Each number is 128 + 32 x the weight over its row's rms, rounded and kept within 0 to 255. Layers, rows and columns count from 0. Numbers have three digits each. The size before them is the row's rms in percent of the matrix's.

# k: layer 12 attention key, 96x64, rms 0.136, rows 21-35, columns 0-63
# q: layer 12 attention query, 96x64, rms 0.133, rows 22-35, columns 0-63
# v: layer 12 attention value, 96x64, rms 0.118, rows 0-31, columns 0-63
# o: layer 12 attention output (transposed), 96x64, rms 0.102, rows 0-31, columns 0-63
k21 090:123163103080130101133171165090102106163172103141120182151110124145115099077163103124110158083113185089161126161092146147200147094132083165125066137176145125177118117152146086075142094096157158
q22 096:156113108134103113110189139135180086135095123112092148099146196165089133155135187087110125128194076169146164105137136069163103130112147050058127117157173110135116178143096144121136131114119147
k22 101:119094144117142083136225092134091113161046162125101131153117162100145096122121124108119174148117141154130131100178107100112168136094117112135115142151169183121113206072110073109157125163122178
q23 089:040156112129178115121140134178123055146105108132063165157147126154140108101128091100148128180184162121155150132081142088129168130153139126108064141125085153182176118133098147123153168084107144
k23 091:134111139145163112123129144116092145106056151117097098186157148086102145160086147098114134208112166125167112146108169071119138130160125162141126122183088158152075120117127131181134174099075052
q24 080:186115094142152141139109121119106102106127157070128154185065131167153094142161106165149100120132161146206122101183138150153111143114104150117083119143164175151122125064148098114186081101131056
k24 091:151137113118105160135134129117169161127143122112105154152138161178104130116104127086154094122142198168119131161135113109089077100124158114187125153062089188196130114108174079113187080113104060
q25 087:113125086095119103119124140147124063175105167164137110173145140123122132071153112162117159137144078144124102066145171129087179113155063103106094123137091181170147097125144218141096085121172132
k25 089:142128079147121162081172159158145153120060115118124120116133161079145138098039127079120186192113103156121144079132142150075154127179076124091131116161082166151108139193132157129136126114135136
q26 086:115131124105103085110127100182115050140083166135116100163136172095149103114129067125127180140077138065097152114135137087112185160133128115071132160129114161130112170161038118150135175139131152
k26 084:122128113141068170119098144101102136163108169121100123120160211150164119150082129099107131181077116129132150086145172097109193120146114133127128120135180162113144147122113179219071118150169089
q27 115:140080116145155112088119139127128219107139154118102133109081094129141134129104105124078131100173082091122165139093084072088164170082163149067171151119162111069141106082153071164120116116128129
k27 099:184112089122145110161072104141125136133141113095186155117150136082112125105159104123119089120141092155137081103116091069147210144047163193154168155106163164081103091122157107127118104095134123
q28 079:122089122156116123121083112119148177121125118152141113140098144166098095105165135134143129139059094098074087125162106090091045114129170144121117174104105171148093029111148064155115124174120137
k28 080:159101134141151157121099116107181144143162060123117151081145127150188201121130177109123113087100140087135148108132051167155063138104148120142127105184123112058148139128113103112095105057136120
q29 114:140180081141123115112157149171081136171135120164143109110121154141148089118130098132188136138116078110122105089144187139170233168139118070095123101145157149097208129107138171096134096142116145
k29 113:123155114134124170087182133135080154135098125121121143139116125104142086117101120161140159207141112132132112111188117151098212185186120082117120095124094197110194094147134134106160148098072147
q30 110:103173062113110148071107154209118111118106180127138165092136139101174063076158071133193127114158167129105145114163151087142154140169136095073124113109115143137148142173096100097155142126143107
k30 103:107086130212130147120116161114165198144125137131103120172100159070157136178144126112138079192097173189113126111179118123099149206162140107123107089123118122102143093146134110158064114129122127
q31 096:101152173117113159149160147126189170082124139120105136116075186143116163153151138100131148182155136135178111079118149107157137151137189153144145158231092106162187131180141154095138111151125106
k31 088:105157137133113078155119036143148122125107135150108111130068103143165159135164108113104146140093096154106176166161124099118120120176116160184177110202136149106087148063116139165164095064128113
v0 084:081113078148160179160161115173177116173120136123147157103135076110117169103117132163075127125062165151124136154159148133118090177140064123107130144137149202160110102142102095101146111144050094
o0 087:072127096117111100146085134112086110128149083121143093158117102139123184082158115135079142067106155109120131130146096154184082130081079153090128139107177042096202127122159098135088095120136128
v1 097:136083079090095119090110075137121137109171070100132114115129154089123157071185144173124182164168134136093111146146087156104104154159127141118140068138066181154113152149170136159127157117190171
o1 108:102102147116130159195080156126186110180144108204110132114138159125074120067146137087097131134113107125129178159127161097174125090130096120151149153153064139108161180121087201105107107106143112
v2 095:097105117108143165172130077114071095120110123089111129221141183078100153129149061124152101166087146148143158085096139174142139090139126125161107148106124124073142085168098126105145101064156147
o2 100:182175151081135153138093131134164137107136139120118199096137149099137153176115085175072114108086089148145154108084096067135134081125063154115125078134120085114125163158135168148086073100100104
v3 122:139171180110109160113130171146136072097113148110103120144134111088140154198168166109077128153124133143078099111143090077162147176163084118156172177105207092112157126077110120144184136138130140
o3 117:112109185102119120097130113166127144081116112141172120116171101083179146132047133133130096085132162109144126082143130125163154175111160120134096134040164198115180092107135145163158133159164175
v4 087:128084121110093128147186113104151105112142051158187138155099156138085112102141179104119135117083138124169102158117105183135167129124185146177148157131117125087138112222070164092132140099101145
o4 094:155109183102079097096090111124113128172108133117127106113144136096146142062116136127131196141122142155079139117117130142059123080128084094128168145160143097091043137139065142141112092087086068
v5 119:104091089111122136115109172145142115110116151149127168073162121186140104149116128132078137073133141162186135091091134142085158120102095116126094172194049139106138115083029102117149146124134146
o5 112:161155151156118087152106145124127129149154094139122137125135111121141150139138120147073167218101175124086069149164147165120102118180106119176086115095123084141131110183210128103120196092145175
v6 112:135109159117099157076156144121125135068151161103113080166139169121125143187148108110090132133115139151092108139172112160130161118136061142145122151074126081085175093145057044137185126146098151
o6 108:160104210102152123133097162116142147096175143115141080100127131090169167100077076150170094088094177148111107094157126101182128121112107175095094086074166088156153089129102149110168112131145151
v7 097:154150132144082167170216151103138115096110129120176131131138137120183157098142083047062121148097160150130122120092095141125154158118147160116110035094155105111139116162150126080137180116135122
o7 098:178110178125156134107124121167178109104174164160175098140172094182120106171139122116134121115141174140162183166131139154172175136162089160113136165105174125135106163148079120212112159088145165
v8 122:111104116087136136106131115111115139113075132115104135169179153160158194104115136146183138102118101125099193153082163112120096089076088120121130113193115146184182099190144100143165161061127110
o8 118:148128109133144120148122130163105110054163148082090088151146128186112177136104080130052130164139082167130108116085079155116100146111087166142098091120076117133119160146127209091149148184137114
v9 123:120100136031169154153113056162094114127125122135111113142134200158122173077198162138168158142088092120147137135094106109149151190162185100128135109121083134151130139148145167146114110107173130
o9 118:085130149151103160155148079123113100129060180121126158082152184089106150110134122063123152125156087200150153133148140092130126093134107075132118109194082146116105189092133162161127135104098073
v10 090:113144181096079063131135190110101145111106083109127193149144187123133115158098142126113140107115135129127111120127110206155194069164163136160094154126113100084147163101104085182121123166088130
o10 094:151144217117143148177170148076147145164180158152114110115138127118182159131156105184169127138185129117119143118108135155125095109126135112146122121144173105159082063180118153154140137035122165
v11 090:099128140084114108147111175095127104125087176174117131128135188079119063177137182094071119142154090103105126098153098095150086157127139103176115142121108081068136059127119162154178111131096148
o11 083:138169173158089037109149172146162074126123121149068138059147162129193130176086151143153132096140131127172108119140074117161164132172152113125117153113129162118124071176130154126104164097114134
v12 107:155120118150078102148107170202134172145178155095098193089100124112162146059118117066094130148156206127119147103124145132151139164133134118144153101155095105150080165123097117204148152128117143
o12 116:045118176109131151142144184092128127163149120189132114139119101169143118145137081108110102166096135125153167153075161187142103116183112123156140149102074083181144115084100103133118102051113149
v13 115:148152144109124118123111104095109132144124112139101091137089186160156137154083082086098120118164099048148067091136071139106195157137176132159165148107173124164114171109107123145130111148183056
o13 120:107102198121127109122176095134187099147145142103149115146147146065107083152129113173186112111205112108130082152100088088114135138135208176145098114156150056149140143131154095112162111136150139
v14 126:163142153129210106154087112136115175184125186164178123149123087125144078098104122089081140120175126110123162136110111150147100142161168082115134099110102166105100169135160111045130091173158104
o14 128:135136045145109101146145081125175093151094123150087108099087128137077135159174134133134068133118175149147147131149108113146159098167144142146123148169086107133157105094178035092105101115198117
v15 093:138099128160105116134056136194126146213121155112121156181105129184148111142088150119175105067102116120145108112076140106122152088165126100048155157147126128120134134134153148119132097043124148
o15 091:176117054108120132132112075044074121156150155123155135118116115133141168134147085117063120140132106151141141148077181121093127159143138106199150120091152100158078096146173084085143090161138112
v16 092:122140105182166151080091134091150145133164166149136111134126117171139136141059083118179150115137104062106216111132112130100156066107129095129181142113160155077121127151196067122104112132125123
o16 087:170082052132151128144114108111166126088117173077094189153059133129133131141106086166145084135125115099083131172109132153134196134139155176154133101123138070137183149120149132082124079173136152
v17 098:138141161072187146147184142067133148144107134143082123126110132131123183189124144099113158137112130130183108074188154075093107128050138135105086159181113117158118175141104082133181121132132134
o17 103:108125173153140060121160132147147101100161092105107092093186121147101131126175101163102071070136112163120111141149073131085076082084138110151089134127208123134204118124160115134132164154123114
v18 093:164100110096171092087118135079151126092013140161124147141129156092143131172140150153177067097168124094105091207141157167129137130129135109140153196138142129147130107157170144125143115140100156
o18 103:175148105184130137133179185158096100136157175099131088182155135120174121126125172174189155078131119099174112132157103141119164158164144191174142152179136149139139131154150146076121127170179152
v19 120:133177159149174162169153103079139113162096135125151118131174103139122149107170150120084184082138130218096143100175111115107074147186076093126137197103109160153140077116141126116148142150149113
o19 125:094149115158123075122088080144083121079072098179142113074144113125156145104175147146074087096132167120139122116131101096196147167108136077116075148157111166110135151182123129133119169126197161
v20 104:144142156105194147128130152097068136155097182156113151142181122133099141181133095098098108102124125154135136120183196062162115063095073108092179144142108152133109102093177097162143156123130103
o20 102:159129100154163095124157116148066114050123148137093075138165060132139140151079081148103086100083117096128103133121078126169068118119106047112120120123132110169186108112177123113144144140149149
v21 120:142163105161124158127136173131101127134117112134133085129179159149052166156105160152165101080032159189157133086133143138116088105087102102109175206156133166156157123143121127139129119104086139
o21 119:157081112125108092132082091105039163117129117092098147135178096118203147096154116143071146084109149179124125127130142168118061138082133079106096169132124151094151126187130140127141163165096134
v22 112:064167073146162111152130151140101120080101124187144150133124091095102080162067151177144113074134138101115149130104099083135078129115151129140136184165161155106128096125159197152079139083088148
o22 114:155154064136081101111128141127090089132125132084091172097123101139137084138105180181140196177143112126155160106087140155115120157120152134132149191147099175063148104153182164146108082180097135
v23 099:166153179160122142097144120168162088182109168113108104132126074174079156106129126083080136118141136182089143102137128098093153202119135091123120069102134074193140109125122125075174149143134086
o23 102:124110148131166085080133081160106099106120129127120130150089111127106155155121135050070097092122181160119119101180121096125167214116129128065132142078113184119147132086126071135140160130188125
v24 112:062163129092143113169155073147141094099081129103096086167181192136142145120142180159121151156056119147103107154177085103073080175114134147122131103118109108109132097119120192176153124132126129
o24 117:120169185099108123159124155126120019086122114166136156087181141140113140109150137122120147071124125125158114142123119112189084142081140138084132154143140154061113135146107206164165151113077115
v25 112:126077145164072132126170158133146159130124141150134136148138164145124110146130173206061141102096135082181095122123096139132146058083179129108123121140090076095138124088060122092145116172074146
o25 108:213143118139123109152160161105143138159190130127163119093143158178196168089201154153130191122133142111118117143204158168097134100143197143116141131126131109142104092148081129134152172119118146
v26 100:109104182099189103176172093083136142175102146140089105150135119191108190222128135106157112124078135106164111101135166117122182117106114143114149166104152117154171113121116106162064119111107143
o26 100:214136128121142153138151151133081144131076157109196098143180159133155136108145125156164125146197091186132090096107113159126136168132131135097148116154219116157140181122168135138136182128090112
v27 106:219099138119124147076175116120161070111065050103135147144101129155113200155102113141128116140168182108112060143146089135104185113117119127110153122082159103134120105096146145100138161142115144
o27 106:177116148091134120067142086155107107151167165136197107170136106073120090088098111125121122072146097047094109128152168109093156150094153158134132171138172154106156131108116170148120153159195149
v28 105:121122099083136169128144083137120137130124147149126128201157122127090162097187115115146121125132129175104071109076095165135126205176091112129127124091081135147126107101116167125118104135243095
o28 099:147129176127104151126090076151123129148109078096171158106124164099114136133086118122085123116158102141126145113213140056178147163116090112111160120181105177094127175184095093087121156089163089
v29 122:085124135148143096160116187170118117131124176122141191059120095146123118077132122105044108106152142121164157066080129147156157122116158137114127125154085085068108159132101094104178168104129079
o29 133:131144138159153131132143144122116148129122153179119126152146116149143163164120121155113164213148183135129152134104109175117135101197127121143128172076094096193096147142180054147127198051120138
v30 112:180071134165152137150171144119103143115083120178125119146127111165155114134105124150097152082186132144058126121123081160137140068121089149161173145121097157094136089143064085056117143173173129
o30 117:193202115120125095131088056126179134091138110151148092114127109132148155108142114137166132129110180075086107116153148121124158122145144170181104134151091091131175117169124134061123125160215151
v31 100:177135119154167109180181135121111151163082134112157119180153131133077170123097145130068137106116169088144165128145109155115131044130117142092093132083050128129168168156122128090125097058121111
o31 098:194127111127124085131116121139137122171140187183189083080136152125086145134147064199094135138191087171099135081137101133115084124112125140113144135182111145144123141189137095152121195133116122
q32 102:121164165169118116150112145102132105082137100151074099180067080142094107160186148116179118216136196127123196201138163123118151096146131117141107150124134092145117134137128095113123109113086107
k32 101:174113084147135083113107119113108164113137079125137114146114153139176114132153116129142175112142219120135140203066131130095134160161135123119070163088159072109122090105174132136130132053109069
q33 095:079114126148112154098080130100138121116201067169149107145103130125153099148131131138095115083107180136122168101123164130169126121194108111205092175089097133122107056136154132150105156179180107
k33 095:131114122087071104086092095070146122099176126148130119138144056166138105105129092157101105074113168118093182084160154139142131126135111158206127159093135164102161118187121121083084161111169146
q34 091:166127134081122067117108124119051138141125151116128132180170087169152155145101139113192084130173118128099069107157140154111091144149173162110173128139133113141098163210118105118161180156081107
k34 081:148144070102124041098157130127029108135112151136143110093177176080148150143043116101120120112125086156064109142144110151114060124105158107147103144108127124123104136092133102142116133127079133
q35 101:123082140106140113208085090100141116086172129124114136093178119182098085129159153093093130100137150110139142161124160110159170101115160166162147191111170078169112183157153070147117150122146082
k35 098:141127114108128045182142079178164087131134078126137126125198119135099109147158088099124150109114125138168141196093159183148174076137154164153122143096109084134123115090110133110098165158188097